config.toml
num_key_value_heads = 2
head_dim = 32
vocab_size = 4096
norm_eps = 1e-05
tie_word_embeddings = false
optimizer = "adam_variant"
max_grad_norm = 0.5
warmup_steps = 559
Each number is 128 + 24 x the weight over its row's rms, rounded and kept within 0 to 255. Layers, rows and columns count from 0. Numbers have three digits each. The size before them is the row's rms in percent of the matrix's.

# layer 4 attention key, 64x64, rms 0.144, rows 10-63, columns 0-63
115:172124143103147136157095087117129094110114164130152176146152146148135103112133112135144107149143147135108178163128122129123098111127140119150096122101111159147110141178115070136116183129135120
134:114095096134102086150128119119103145145166130150141127114119153143141121126134174153161160130066116111137127118128155159146123150125086149173155151118154106139124077150122158098109100137167147
075:106159099109150161135144100087138131133133141108108069122124082112151154149141112138108134110137134152096122125134124158137145142153089113131143177119159113110143143060128119174138097094102132
095:128124078138147112153104107126145150113100138137103160142090120101157120138160115117136123161149119119112136164101091098111086127168119143160144121146097121125103153086142180125140097071138133
093:119185141172111137159090151098103114119132119099095101129104101164131145096111143135156137139128146102154114092120139171129121134122080101134128156132137111157122083130110148112144073163137134
106:125144104131118140164119096126134143142110119091144112104128101122114112097096124102122128147144146152140093129133119170167146147149089121173143160116164084089095155135105119130110057140139160
081:155157151166144114108109125133073116116093132148136163181146146136147099175146137135079142160093168125134147137077068126129108126132109115135131124124155146126122121116136137124160086123134139
078:128180142142138141113142129085130128154131109118124103100120113129110124157136106176126163086130123099135107094140170152095140125115087122153104135094183082129120147094146087118123143144103157
088:142112147088099086174121138139141104142116083137182111129134108161123144141117072113111196106133114149111132107129156097148139113118157118097156134162127110141118122113158126156106157137136148
093:122133124164134118183073087108093149142112133154133120097134158144143084140122110118163124146121159152144134130141121112090117116126092187137103139112088123143091109140121147096077132136141134
078:141135082136125135116127130101146126145139128149156094117125104089123126159137165120134112151149106171134142131065094127114156122104114122147140168131143110066089112106097129158100112107138181
134:134114142105156133098158145106109189162117118147163093119098124115125132152164131137102152117151121116078094147113101113107111097146113131120123162161094109100142168130174134140132142109083145
089:128136139080169096145105143112082122117120160125172131146129157137086120184142111153182140118141127100088132148106147122097103098129143116149106131135135117128132128164146132143092128121159180
095:123138095143136185129116142122138085063130102145118157122128117099170178134113111136103129162119104119144148127111134172129148129138092156135121120107138132128147114062099139151104099109121103
115:124107081117113105094140133152146151145121115112128115114166145137091103139147121144131127108115125130104135086175120116163118094117145125098134100155103165156165151118114111085089191144136092
088:160118124111135128135121127157156089151117167164150124121138157119119088151150118131129111114130114156108164127145157097129115101129156178093087088118118163137155153090108118120109190109119159
081:109133129117144118084164158128150129103124094119115170142140103111104147102137138121106131161130151065115148134109103066140082116151174109133144121124121146157144149126149109150128096147082113
090:134131147124112163088173140123077125103144078160115155142112124109106140107118148142084158116121161082121145156142108149115123146116146116137148147129184110145119078155125131163144092117114120
090:148141133131133134091144140115153163112118103130094110149138085134060144098179137119119097165126168078110156124130100165146132124161126115102151118154101160130119135095128147164107121139120113
093:089174126133103116139107149092164137099134100144117127124124143114151134113119125148148096158103155089162147085153151127134114146097154135124125129120127116160131041119139162103137138127155091
084:147121132101141109101178119150130129134106128120093107137136101092116087108189145114074111153153143148063141129175101127146117136147142156109156119137130125111150175129150105123117136111107137
081:113119153070123130122140101109101122123106132153174121144132140050129145150157096137133098118175122147080134154126128125147124136128087173113098120143158097096138119110132116135123096120098121
114:102159146138128148127171122120111149083143121109097125182090121124066128094123124067071154160121133089119094113096124117141115136156115107111131126153131118132120106114117156159142113125129117
115:134120127109097130143116108083131082089167114112113152147122119156149167106125104113148120120117097132088142100118170138178143175089123132142161142119145120139156107117142124158119102135144188
165:124131152148150094154099122131117129150109150155146134153134170124131082125170167142109107132118142093145155141110104131117073087131156103132094121125103169170149148154114114122091175114147118
217:118108164144179114131108138162135143154127152156131138151115162106145089134156141160123117128117147091127133150109096125123088085109151116134075134120102158170128133154119096138085166110155099
070:119146164110108094156111092107115085175115138143168155093127133203125133145164130103103130153110097131122148139131128117104152137139138079091154143129134155152117121103156113133106098127127112
081:142137070166154119112118128094152150119120102115091128089143088158122145113160107123165143119144147147136137112107094146094114143133143114186154156128091125139142143139088163125142175138135105
089:112164113148116086144135113109113120124134128156112143074127104141118120115124149093157135173102120168165155099163149153131144127117090144118194135101106102148125099100111128103140112156154155
089:119138176119177114101148100202142168143137113097109111170070147125118142135153113113089145139126100107112114145115100111125102138122118087103119123146125111123109151137137098124153133164143129
087:152095162142156167097106138089149132182085095123117117095112125106142106109138114164127142104169119111119141131132106129131113117100153103087118126115140140133145149149156071133131121156081100
110:141154085141103137119143161126152117110147120085095136100097099153132162092092130125144151136108136144134112095145164126164144160117090154113149099113153101132129113059101159154137125114145139
052:182132129110116130158125171111131069133137137145115130152136181128133107091142115169126113133133134106129141106064108160138080143113138103116088125117090125148107086151136135133116133137135165
091:122111139157154095147149121142078159150109143155125163137131156128137080111152163151118111141136134091145145143110116140144071108132164090125088117133109180170129109138118117128095144108162121
092:125118091111107133154123106097149103111143160127115170107136155158170111126149177115111153107106147180136122117136121100149123134150108151164157151100148106107130115116074130156121132077148157
094:184125189080141096110098123167107129171115127091134129122116127099128145110112160158127117135147080141112128130114146134134095121109134112135148123142168119125150166133159092122137123101080154
082:114179152138171113132152154129101085148142129083143104119096128155167114129136111152139136083105095140116155113149125148105090121131142160150113130133131091139175157140163102155162130111129158
086:102143146173126130160157114087090157096124114122122154108110085155141152100119166103150102127200147124162137111121143142135157130143102107124152115131101100145103105145176138100139135135115117
076:128100150133134128110138121091123107173154134088099165160132144146109146141172165148169135111064125110083131146112102118135116128126115121160148139149128140090172115140134110110123129089088103
097:145124150157142093119136103158090135146140085123117151165117118120146151154133128112113145132148146114086143134198126116101121130099095139140148164142128095128082132092185157104105151121106124
085:104101109136151142111110120146131130120126142148090183158103193094145151110108160102134148171124135125151109120121138157147119154127119075073072125136150101138145099122130122120121134135158136
089:107108101124151150143131122099175139138137081128111146089116105166107124150141165158133125117116151088131122111080144122138103138116102075163129135129118123148135136136157199146101129108166143
084:134091095174160101146151107117165154114138117125110154143096164113121115099126145170093164156133156137094100140120163164156114129122119100096102138102139105144117095150118153122087100128153119
087:122151123154140127152113088141146097148158142131116151161108142193138123153143161111111161099097115138124128141101131136147115140118142076168132157124156109108146141133124116176117081140187115
071:072139119150109127123109154048124135140063118127153136137101149159134117102126165144108165153145140121143109118103112133115169147148151107134103108107126090106116113126131129126126089133115171
087:127131172113140121111134173116136166129138118118097163152141139096142152108113098156143137093137132122102113130107132120093077109119129102117094129171161098146152099159171146128119150158069127
080:157129123112135117147138178148119138166160122108148081171089122139140135146132117166070122122122122128101124145143160153122168106088143140068150150104116147124108131151164104121125138154120098
079:182147138106141151121136162148088119127110124118157093074142131123114120101114131190121094092140095120110143152125152140110141104121145141138118153113155148138186134133153128166113134105079133
070:118133091120145125111118092100142092135122152141127119098147163139112144146111132097177151134132119081177128120087107133139082125140141086068138137122140118158198119120128116129157128141124117
081:150108086106118138113131113120133143112087110160103094125118116106131074129183107138119123138145144114137123126183116109128130154164107159118125112138082118158103111093111157159184161144122129
077:077174116092165125137104131119122116123160162120123140119116115170148128140102103120098119110108118143131123133126074079130153124126125182161114133128087141144115141141149069145134167123093122
090:161139126142116085150147087121128126149147120086100128097131080120109119108143147125131157172111150178138139111166151140132125128139074140122191157130101121119124132156099156110139139171144129
085:136109141114135139106141074136152118102165148154085168115147093091111115106120131087151090163114140152093159144132115115098101111126122126135141150172149154148175129141120103108128140163104101
096:136146089163093091179104119124101109141139125130136121143168135152097136129088131130164153146105122163146147110096148153138150139120103173153157128085146131131119100134085175123114093128120152
# layer 4 attention query, 64x64, rms 0.143, rows 11-63, columns 0-63
103:149131102103105158096180077105118136102148144115149113117144143134165132158126099103120154108076091138141137136107172124148145147139141120107167096113148108118176089116093135129137109156126118
180:138169113135085173128148116093157088104173134095098109120134107151120139102097128097163152134116107154135139080135156120142151159132118144143143110102151075114128142097096150123149112148136147
086:150111160103159103153129127148108138175164127106128091154158115137100116114146111118143099156152127146127099134141129133082141098120131130164120162118106114109152167170130146188155117089135165
103:134097118116124107089118099123120126128124168145156150139132173112123128166103140164111137108086114153110167167083121117121122132114152128091104105128162114151163093123140088105087111170147107
088:148139164109153102122167128127112095138183157118166134143101123091143136137091131156147160098097134114131162069101162128138114159143157162115163115115143122133109105118128131099143090110116152
093:134093131116123095079162079108091150118147151130160132106128130155183127110146109161166118102147112144128123127117152123108153158101161125104129140126155171147175133126160105154108090136128131
098:102173113163115149112153134135157165127094159134083150160132099093099101110118135111133172162100168176133118094115119126139119135117091146147136124103143085124150127108104153135169122113126115
086:065199130170144135145120147142123133127130128136160138119151157131127111123106137151181118134100129133168135134096116137134095090127120100161136112144113118148084100164110123130135133066124136
099:133120164161143083110167140135068178148110156158189116130105136095113117148149135128089159136103133116144137143099099114144099120135154101103125116150124147170149099123118112130135137098114117
087:145133145130101135116162091126143095128091161106113124152100114131152112087108099111130088091131130121112137129123162152155132151151110099095151115068139152147111165091145108163123146087158144
089:071161128128106123173115126144162093100133142126131151129093094106085110107120139116097145118160136133154136130160150134135138129163109127163155119135152103132071123145153149086177142098134139
093:068129117154116130117112113113151134138139145163123140125151146108087112121115155137120172137086121137136133124123110160176130116174109088192168122086102160145112124149113145130143152149118153
110:191105132095095131135163121119143147125154151110106133160143099150159135135122139090124090150114113125106122128131105099145120130081159146097089121154129111128169168113148155162098107162145154
088:147100118171165139111149124076151163142131086119138116123161094156137118123145131122112129157142146114134075123171131088146125081186119114125129130157099106114129167114117128137148157128134093
104:134118117164140136146193134119117195163122118099097127113134100137135119101159142160134145149162168109126081106150116135125125074158090112142143126140114134125130171094106142147127136105130143
102:141110107085146147135106105109155109096136104116103149144199117149143143114144116146139067143137122174105122144154110105136164109111149120136124138171131117098114166145138127152150110182129139
108:104113107085098132119089122129153080102142150136135143093155138135171148127128121140153107078142088148106156112114157102129134173087129150111139121128153144118136101094161121110094108174119143
111:190098114105134154104145106126175143107121114112115128140166105103146146078130124147103120118166121139119128176167128086112124101137158108121116106166123100114140156155164095150128108158133116
111:145102114146151080090091128142112131122116152169145161104167157143113151181120151139106138142106142174103140169116110123131109129106139117127091132144086134160140140109138112117083125181130130
120:122128138105113172120183143140153150126150089094101129108137088125112142070150117143147129120183138125124093081170138116117158103149096109134154135115120104096104155114118154130153135120106145
111:135141120135112113111165150141156128115150136088079153152139066100092137096116187112103133147128125139122129088159136126158125132093105091119170126127139106136109115108133173161157116143122143
070:112140107180086068142141099092118136109145124142094138121131136108101134085156166111128138116131159151132164150135145134148169119093124093149177131117137091115123129126113145106093128128167151
102:122120070124090123110125142091154139114158144105111153130129131141156166101113133128118105108126094141101133099148165107140126160109121163088161077118138122146134088096141153137148116135139191
195:105125164140172120131120147156128161158076107184151116122126138116118096159155141139107141136132154103130096159124088142108094079148145112121099153147077141126130142145137085118117146116108107
194:111109171152186090130115151150121151164092125167163150130114148120137105166163137159105121131126148088122111158118108135109077094127141121123096152143087141153141139154149106142109149113117116
069:075092143123134107127115142072128143155092127129126114148081137141127119142156151153134107136138107137183127153168119118121136095098146141099092114155134167159139136169157153160154121152122106
089:096162112122136107150124106142169121103139129119125172126148144143117132089127119100115145137125128115106155096122151106121169095188135083157145133096093169113098146078128103162106151123113117
071:144124086172134132171146100112075135144122150137095119141133146154096121115150126096082137118149118114170115156134113129127120108083127115091130091126129133168109151082157152170135142108105150
077:160108204110116116127112152116097073086115113124166134119126132103145151130098077160141091133128134136125156160080143132091126151106127140140107106124152158116118099165129116134124112148132119
070:182190107126120158129147133104117074122176119152149131139101102137128168114129149099139138103144090148103115140184143124119135136110144140164124098124123141174163127128114108103136099127149120
131:110155093156102149118108104057135091106151148126101129130139141144138110128127141118148171113116148119091153100132164140136130137116131136113152118086156139137148080079111163100089118141156140
106:149090179124135136159127162144107138144100118147156161094135125103112127152110127117123102136140138165144110165103074150123145129151131121161099173165117125093106137170110101129145133121095083
110:123134169137183108137145138166122161175074110160142127123109150105132085153158151134097131130128132100150099159122113142127093075142126123126118163149082135129128132134136087125121147105095117
083:104116092142124141103157153105178122150158099113104089107125135163145093090168134144127164078119118126115137089145160113107090128153120158153158146132112156138160150089131143134125126101120146
074:094105155111103131133101158174128125149136116141130078108140136127123123168092134186163129117160099122159127126165137125077112127091127123074134129119150119101111105155126118100163101110134150
085:103115152128098150146095168175138093114103128154104123079140136102117140113144144161144139149190128132128127164118121165128167112137122126110134148125125126099125084083142145093101080148133139
097:115194115192142097138121082139127122141121128113124144136164116140094161110108136101129127134117118131134109141118119091083140096173137156127124147110086112139115137144110093124154160083131164
075:119118135108106143116076159110144118132162131158164113094134148137154096129102121119111161130130144171083115167120151127099141158158133130192171141155128170082146148142123132109121125124146144
081:109104128126160112130098153094150170163122164098106089132141186138135149157105112130124078151147112121134097097156169099107155138123141119081107107147115098139125100095142141143120113124148117
095:179148137120122123111089137147072139141144134109132142142118151120135120153126124134094113106063120128140128157118142124107097163092159141146090097101145131171179154138146096153131144111135165
094:131154079144093108145122101148166128114128128101128136120144123156123098139142158115124148094116114171090141123122137097128122096176137142175172127102093086105174134153104129161099143133126151
073:140138099126106097099125088098127124141167143112128136112149128155120122164129131148116082110076162101105125136145119132139076145118107160149131134102124131154168142121169126179106142084102167
082:143115134120100117123097174091127118100111113133166121115099136105141125102159145161127148108078150158121172155065098128125143141147118138165120153131148167118174133144150132140103080129128135
071:107172109158097104139118106130098134150143163094137119153118130129155118092146169138078161101123183142117126147095091083121136135124125142170116135127128176157158123134090133153108125119124116
075:147139172134147120162081152136101110132152128134166189128137167115142134155082115160117124132124108172103110127109139132114134146132151131176083126129107108102116105178141120085117117134114149
079:128079106116128135102152138108121154104071130115116119111150096114130119139104139127185116168171152150123134131099062168138138154108078141112109145140117129098122106136119145134117113111087139
082:089125100112106155117162117169175107133095111122085105121123120130123108160124159148162135150169096114134117125187122144108148104156121138092118163125128098114109115097135144092159091111133145
067:141178153138135144142101104108067084081133131136151172106109129141104100178113127132097104132085120117141128163130164132117158125087154146123134105142146140133133148159130099104121125134125169
076:127135119118156150116139144111163166116093123132076095099145123142127130128165101077130160125145115098122130063166169124141126115117123096134128113090123092133096150083144147156122144132122097
066:151099130115134126145133163151143111112106106114154163085167113148143174111096115115147107174179159147130115165112100092137119114096142123135094121164141124130129107125104127115137150179125083
071:156126129148143155133150107068101134104089107120149116111143143132132144136105093123120137165146120102155148149122147141138123110137119131084175125137120183150092169131148136150118143061103157
084:140111145091137175149112141094152087130156096160156151136117175115117163150106090102103117142114100101093117143165161147096160125140150124136136125150116132117137155153173098105153114125137105
084:136114083152123099157139110144117193146128161101118102128124105114119085139168169115116126140112160115171121152111115122196102116093090119110151136129122122138110137102097135162117117111111127
# layer 4 attention value, 64x64, rms 0.16, rows 0-53, columns 0-63
098:144147162137125116153152162151070171131148132105153143149082120123130114111127126137096154142087163127202138152091136103150123131099143096141140135109153150135151108113113162120135116145096123
095:091118123106141114117076166137161114108169080116142133132155167184144153132114110160131081104137138149121107109094158174119149113077111118145133102138121133138118127135120121106100122148120156
100:089139126108127154063178160136111128144133096113133133094123147172166163141126148145125110115132108097150114148098098121129154123091116111098136106117121152127108124113187118130116105114086093
106:101153155121174170117149101155123082105141111152130164169104123097140120112119116130089142097144121130142115104142098122145123134133179095164147110106124156130108124158129086142156131151135073
100:132131126076123164085208147114096155110124140131134128094099163118133157125137154164113142114133096126132127105135090067107133127120141105138141114161116115108158127145163105154125124121135099
099:121108151125099115154125082130104127159105159178117137094067117104107124121142151126126166107107093137130143134145126106082137138149132096190111136139131136106174130129124130148141132158176115
079:191126092170104128129115121115133088131135122132128116151182095118096095153113139067119098165157149125086176114168136157143120130144131152108138137127115093155099127125114113132133137130124133
097:130139107167146144098135150112100126148110094130103142143097109107166152165129145124091129107130139107128104141141121195145116127128136106081135173138147144135108129096109153194116139089098122
089:096109141103153148155160125110098161138129159130143114144097142091139123146136087133100171141173100100091097125131101073119139151166128104141104132145126149096144147103130122154130112142075140
105:160158129121108139144170146100067154134092137144155158142093113086081137114143146136132152144116117100145101161140138102104120115122137142134091151133133094124177107100117170134128125170146138
089:124104123117155124164114078124125121142121111145120089165192106116126138091107080115134123148153149130111166126123131129158151123137120167132124117098138131112169132119113116081073139178113144
108:129125136147090153147079117141160106106107140123120168086150130149098124117090126116152121163105161167162151096133133129155150130126118143152148130100106126149086100125104108079130156169164122
094:107100155130175135157161140080129149152098100121140103123139124151125178142141129166105123107159125126097111114103162122082145136111087081117118143156132095119156122157142120102113108154162110
082:107132136146149076071160110116106169151118114096117129159092107091142136161139133110147127121152098097133129162092158172089134112132106129086101132113137118107131127123161126162132103130137161
096:140122114126125123138103162142114139127149165172112137135089138115155141135131107117111145134123098121085089130144135135093111130143142148187066116200109084119129122142114160134127118107147167
088:101128168132136145185072122160120123121096142156108125065136152148131161117131093164145146114132120159107160110100131107109160151136124119169132094113113141117130105115104108117126171160131136
098:167139126157123109167117085129144092109168135156122122165118098077084112143125133084125122136117140158097160144154121148168130106153132144157108124121125110131135149163079103135129136128165165
093:128131137126085133150142118152115117130138156118136146097112132144140151096149127155168174119094117150189152110108108064142150134101156076164123096120120146128147104135135132090130126171139119
098:125123095156102122166089097144167081106170151139099136136105126123162131134132105094159117134089110130128164123178151153147108137133126152175104118130107143121099142158110137131129172104154150
119:134138132136098123138069121140136100117141168111086102124134147168107135128104113150171095145099165149150135110113148163129123122107106138152119088106116136147106107126074140089145163149166158
085:133095122150119112108125078108120092105087109104113105135116122133109109151099142098101102121132154096106156109141142151144118137152148172099162185109119120131090119147082115162142161096127109
074:107141148149153193136165135126154133105122095131101098107128148163132155126153124166127134134157162129143107081137093117123136155117128059137107164153106131122112096140113104110134122130134076
105:084141118102137135055172176121114148140140099118143134138113119122144128144141156155084124079109111106152087148109124138135094121128141112126128146153140137147176113121155143166100104104105114
098:113120153123088116163126107123166130105121158137135091106167124149076134104125137133169133140121133167119157085121137088142126120155099122155123104144127127110141120150122138077129146185186112
105:130158127121125153080188176143122124111152080146164153140122129103139156136146168144103103133110141092164103111107091149149132147093144086095149124144132131164120110144136118133100103135113118
094:149106126144102138177093105147144124125146172090130114104160130141123113111141122119170109124095138187151190098138147131125142121109107107120152106113120171119119136112105117090129139169167112
079:134144125130130146155100116154145103098097153145084150102130131149150120109112117120181136160116113147120096120153109134161087126165128105139134154166110111141076121111114141123190136097169100
111:150148102129100124145084130144128097085132169123111158108140145143124118110100109121161102157100135159154180117137143121151145114097133148154111069100129166162105104115085146097111142134116137
083:093097140122125149176102131128143119105100128149133121129123155167101147090130140133145155104143166146158116083105120063131144145144145140155110147130118116112148097158121094100156151185147114
112:095101176098160107111159150109100162132164135123168088165090124136106120145127112142078147124149100112108081151109132118102103135150110125143121136148143121096160160140170105132141112109126122
074:146125111094138178143136150097127103131104120161126133129104189166174128137150135106118159105117085111159138185153124157138103112129138128135122131127152115115160112180150155107095121118106145
088:097120109139118098147088097127181132133133150131105081117156139186159100121107130107185144130107120154131132117119162121154111126143120128175119134114111096118105155166160099107167136133133143
119:096097133102166128152144116155116114104110118156140140175114106116152141182098103122079168170098132135146129143109132137190126119139143132132129133083107100130167115141165127112125099151126116
102:120176117161106087095109165132095155148127160110148100137188121127159105114122136166138111085152113129137123134117162093084133148086101114101124115093146125141162139126124143135093142121137136
115:132152123117111098198111082154102136119102182090072132164128144136133132132122104156133115169118166150132174126124133125130124132127124111102131082088139149136137100131127131162098135125128151
092:123146118138091128172117064135092109139130130102092128108107128130181118165146138091164150088118141147109164108091137135130123150105101115128117125104122148165139089123108114116089141116169125
111:088099143113144120131119148108124124080141113151180108135106092138136118136139133168059145111131135116142116154130120156132112138165120084173170148126106144098153116110145153155134109166159132
121:110151083127095105177125093111134119118148167120090130108100147144149125111169118144092132135108141119116155112154136102137107110158131078136156079117111124124176117129154165164123127113156160
101:157136120112137091165125070111116131140090158126120157156156108089145119115107097150170123162175141146113152121160146141150139123152077117100129104105130156111143102141142120076125113145120115
119:162113131116136130107118155131121144141117153129135177089176162126153129115119103127157109191159084146131122154153132105116131113113120197140112122113102120110118152118136106078148104115092110
110:149099143140114105089110141137127116110172114145174082142151114142101121103138170151116115114091083111165122139110111147127138134101129094127135145147111140114095126160103137122174121129187170
106:115194116146089088160143097104136114131104122090084123133132152138135125153142140117163121103133143126077158119117142101097120128106136074112106089136155130154135111130139116154086128130151160
114:104135123139107093141153100125133104118154140127112090187124101124115111119129139139110140092103152100116135105160157078175117130120150092097123121126134135153172100140175110176118133143156159
101:154147131081116098145127108139104152125134179128153108124139156120131126105146135167141098101125107167138152160130150168119117119107094115101138114115138136114120143150092118192131111113195160
096:128079125088149150087126125107152102111119106148154113161104129126104150123101118102105114143132155118120088115152110123164123118161162178149129169185118121128107130132129093142163106132108086
116:104125141109153124120129109152106121085139094126156120175098091148140143173121124140076175138101169119153129128095132129188118132164136121146136142102101128105164107132121142128113110181125122
085:131148147087142160144157097106148117112110116103095095113086142127122125180097083105120145143134157154151124122134110153102111100135160118135113094175128128121142143095114125191154140114101110
095:142130149131097180125153136104149090103150105121133117088091163167108114122133143099117129107098105130120090137137102129100101091156134118168149130192119086109111155145107127131163133116119106
109:139103120104100115110108165150145088102138120143119104136138163138128175132148149131114077158090148114130118127120092144152120113128172152145130153168120105148072117164120124134150101109168166
108:128080116123116119124111089139085147147124143137184119161136091091115142108142170141120115091130138135143138129097153152119135142128068119105128112094154169131122137149127146081113105135179142
085:152125132091113091148117108142120124127112158152095129136172152103167127098117111168158119157154102112109172145171117116132132136072129141116129129106120139164140111134129091142131121089178170
109:137123115118135113122126130146133134102115166111112118125101130120068154143118106133074115198096172132168110140137075141168122114186138126127128117157122111120118140126121140177158112115122124
075:119136118148132162149140138071118129130075116117114106126126111147110128123121094118103150107133124153141077122160149132100126080150121155163163165169148067117127140145103112142156168151122125
097:135114144133153148087148113133106170129103147106118096189118095091071131145126127106127161184125141122167107115120107160164135131162133118094130125150124128109151152128146129130128095162113094
# layer 4 attention output (transposed), 64x64, rms 0.148, rows 0-52, columns 0-63
094:111135066152079171134150112113095127134160099138135131091089167118151146088140112132121135147157096125162155138136154107105152135145153135136150129124112159159120134100107124126159150126073113
090:092122136147141112049110138145155150111157126117140106138142150175098123097129114125118113166161172130130118101142130126102097140163119095131169111143169165148134103141118119080134120142113121
102:139086150119108147075198110139096143112157090114159150103137115134136177125107138145120106136122120120133153127141144141116126134094151132115144120110172158171122094137108096120132109158088099
108:154148154122111108124158086142117149140142161097137132082067124173140144147152148142099121124130101126140097109136131168090135087145117147131154085159125104121102145133160149111116112084148150
103:149097174112102158127190109116111148118132139112161177117125097112122151143118132153119160122074095134138122137110104131117139158090138146161089084112167122126123119119123115111116103173132112
090:138130120106132153182093128088114144137094160139125125154097118120133169129135113167145178125123087118115104125131129108112155139154140141154085107141073088142107112115120138156165141146169102
084:109142127136153111157101144143161080143112136120092135104161103100114084151122154115137103112128183124136105123121115157189138116093099156099120174115121094116135162136149135128123121094151154
094:169146111155145111124163129131076135147112109127155118112167121112150149104122149106125086143121108081138167154128122140149146068071131141094146152123085138168115119136127119141133110098140141
094:164123152143120138128137144111115163126115121125175110168099149143163132135156108135115131115035103140117119135099134135122110106112142145131128064138142113069143104124129164138100144140139134
099:127120091137090159158172137089100158142103127126120137108119127089106136107146130135110166116108106115135157162126153101134157151125113135161083139123098112136157154072107138152154165161130093
089:116135140164122136100077183148183126115157120115109121141127141141093085118106088129106092148107156149114091121142151125118115143155117136114123099162125136098148112116121163144137191117138154
114:090168128100092102158078128145148068118150167136062135126118120134097126113126142127125146109177154127147143141155145127121118169154110121133142156119158119157115139164137120107151124116098127
086:158113159145091127074145130105146166102120154121134132146177123141113150077119114142124118161101158114115119104138107121097147115154120106156135099130175117112169108101097148137128116163172109
077:131109132124152181093182142088102151149095075132138122101176153133135160125135130146140122127109132069114125125162117104134110116099141121112122120136113149100154104108119159173122137095138103
095:127117136125179098150115137100093162132100141120165079183121143105122102146172127119121186100100110133111124137105097125121121130150097134156102130145111143104119136113107136118134130168178099
089:115135158115120121109048149130138107105145143138117116173085128152102149093114115121102151133119130136106104145140146109090116158187153145146133127161168129130118099173126142118161143157131125
098:104157123123179112164094156117143117141103150117111127121131136115105062155142134133138147104160140112129088118127121129155119122138100139125117136151063095093135168105158154121139151082160142
090:094115127097079177148111121143122130132157132137121152126069144117105151117116122150108176129133125149147124154145141115091121181162144151170129114121143137161098124108122123123166136159090084
093:115141134099199085169043148140128113126119135147124107150114144102127096161135140119137162114165126152105105138115112130148115138142108150118145124146076132122092153134151137110129117107151134
115:077155116114145099147045127131144070128156125136094132135123163130109133098125122130124150131193156142103135155152139108124117151155083121161140151134139139136128139150128113088143128129122125
087:131181133149146114140108108131147088128108160141082131103168085114164136130123159117138099129139108111124128124127103145143163080089119145080122148120086119125126143167154114139120106090134173
077:147145145115078086123151108141111128113143175131149163133136104141110137095111156114081141119115132107136146127131111157085150088142121121142160115101207095137152125146125115103125090150128139
106:149102113137131154107218102117113178139123103111175128113161116136150156100123117137116116153150088109151164112129133141112159090111129108121122125125103158164113119106102089126122118146110126
092:111137134097093123172070137119189126117129158120088162163122128133092117104116103158125152117148147152132105116143116109111125175170103102159100114112167084123140140119143130123124118140154113
103:109122104144110166093191110137102152124148110098179165086154123117117130114114136135102121133141135094167156117159157155116143107113105130140148115112130155179103116109114090112151109142099120
097:108141122106110125145054164153162059140145113144085143135105131125102132129106096146150147127165166157118101130150138099131115178153140130134143135136138101149098117130161146115146114106112132
079:170155135097132056183108093140105099146115163134112133139114117117135123153152154093136154087136096141137150123120089131138141135130113112122114156105147097129117164156137114132098090101163124
103:086124125109133128141056163166146070130164111134116126117101146093098109123116122133106154118165148154131125159134155110132106180146130138135142146140120145155106142141146126093167164133097136
082:114162109122086121128090109129169162106138193138084131168093113168104135109129127143088160131108105125141126143142124137089137138193098120152121116118180134126145120139130133124132138150123117
112:145122130147135133112181097083123184118113117121166119136127153165190146128166111149146122143111106137116125082108116129109146095120131107148125077138130132085165118113103134131088113146147138
070:128082142139132117099132108129117166162139157141151124173126128124136110156091136139139123132090107150112114116089112096092145151146146138130121105124108184141096157048125107154113143128144102
087:130136134094161093162083100139166120128115158152083125177120140163145100153139136130178138107167118149117130082130095134136120120161116101094146140102157144087130130137124141142091109114142124
111:126150126106139137096141155128146126162131101116146113134118137095099134068145132125155117125191070102106105098154121116121173120140138101121139122168148175114096136127095118124151162133130164
102:128106157107115138168105138110132098078113086161105140141126133169134139151114134106136103179115154159125152108086098167165104152119140120118125145130128118106155114184115109155129093157138111
115:111121178122113147139087155106114087147139087151175134134120145130157126080112125112152119141137115133080110174095124129108157138126129141176098168166101140086116144140110121105138139128112113
092:154123192098119117169086115117092103153116123133177128116145105082133141096077121132130108146130132100140148183133118124120114157124139149113122147159125137094130143153129128139191111119117126
113:150159112140147127105158122124147156155152136116127134155115169112124148123119103148139105148167108129120076080103131098103144086095156123105107098137151098135114111163152084107131154153136178
116:168122170153121101147126148126096153138181134121165126132120107111177109118117132116138133138105134137106081136065113138103161144086118150176089130134109094090117151110132122105128137128104129
093:119111153106115161091076150133164104169137081146167137129144165149125134120146101126135107104110123147046113135134107103094135139145148127165111136160143119112142146125129139152100152151141134
116:104107114128139145105120132119152128107142096137120110148093107135125113150170130107119178077079158123087153105125124129143126165182156097117135109137157144132149140117099175144102172147127105
128:102165139109151136146174137145104134107078136138123132153108141139114138172099099155136145119171168123134123098084165115147106124098131132098134104069145118147119096138149088119133137154095119
114:149081187106138127159090126111096121135145152140180147112173099120136125115103128141125113158112137144146112174096114157131138141120087148159099166132096142086139140126126125114141098106144106
115:150131178111107130135135170144108114128108129112145153068143132116149137117090128137138106188165081149134111131090126182145164139074087143148121124109120129097115122127111117120131113121119146
099:118138190130131161137124136111109108116140092159140177161106121164124119139094121138165144108134155103088115103081131109101096164111159128148101148127124110099124116131158122107119148164131080
100:110169093160136143088142128146161151133118154099078146092143127136094104119137126156115136108141084138131125117184167131112140099149111120123149086109138165162131115104126145100107151120135173
112:124151128108137135120154139127148133166126125116137105144134181099120133063131114135141094149185073116131092111139122115111152074112135114116145113150146143119098127143127099112161160130127185
090:133108107154141105133131102125125148152173142122144128109105110136144138067183161143119146112130099094112123133161142124113131096132100142150123163145092128146108145111163156063095114090153131
096:132147098144131091153167082148105180127160187110116138132116110122120109125167155143101181136115150105174126112134140121120120096115104126141133113075129107162117138093150138105111112111134121
110:085163162152163142126147137129110147111118135126121143143131089131085087138089118150130156092163133122136117151106175130125149145136104128126127107104104187147138113106089089101130171129092116
114:123161158098117148134114137121146097125093104148091123135154158145128135153073104152163081131159139131105117109136135102102092157110146131122127130141126073107125119144150098174167136164121095
088:119108185123142160100090162114116094118115092138159149122100108125120126154095109128134144095120125132074135133087149149132141192143158136132087123154150164102145116137106138119121159156118117
108:099161098158142139150159145123134153148142107130105129138117129146148121074157138121151144104151101111118091149113172114120169076130105126165134148123085114152114132093108125083105160088116112
081:125155098148092095139154089155135169138174181108096140126141129144108135090185156129109128138111127116147139129139112127132136077106118109149118156089122123140149127104139136127068102122153124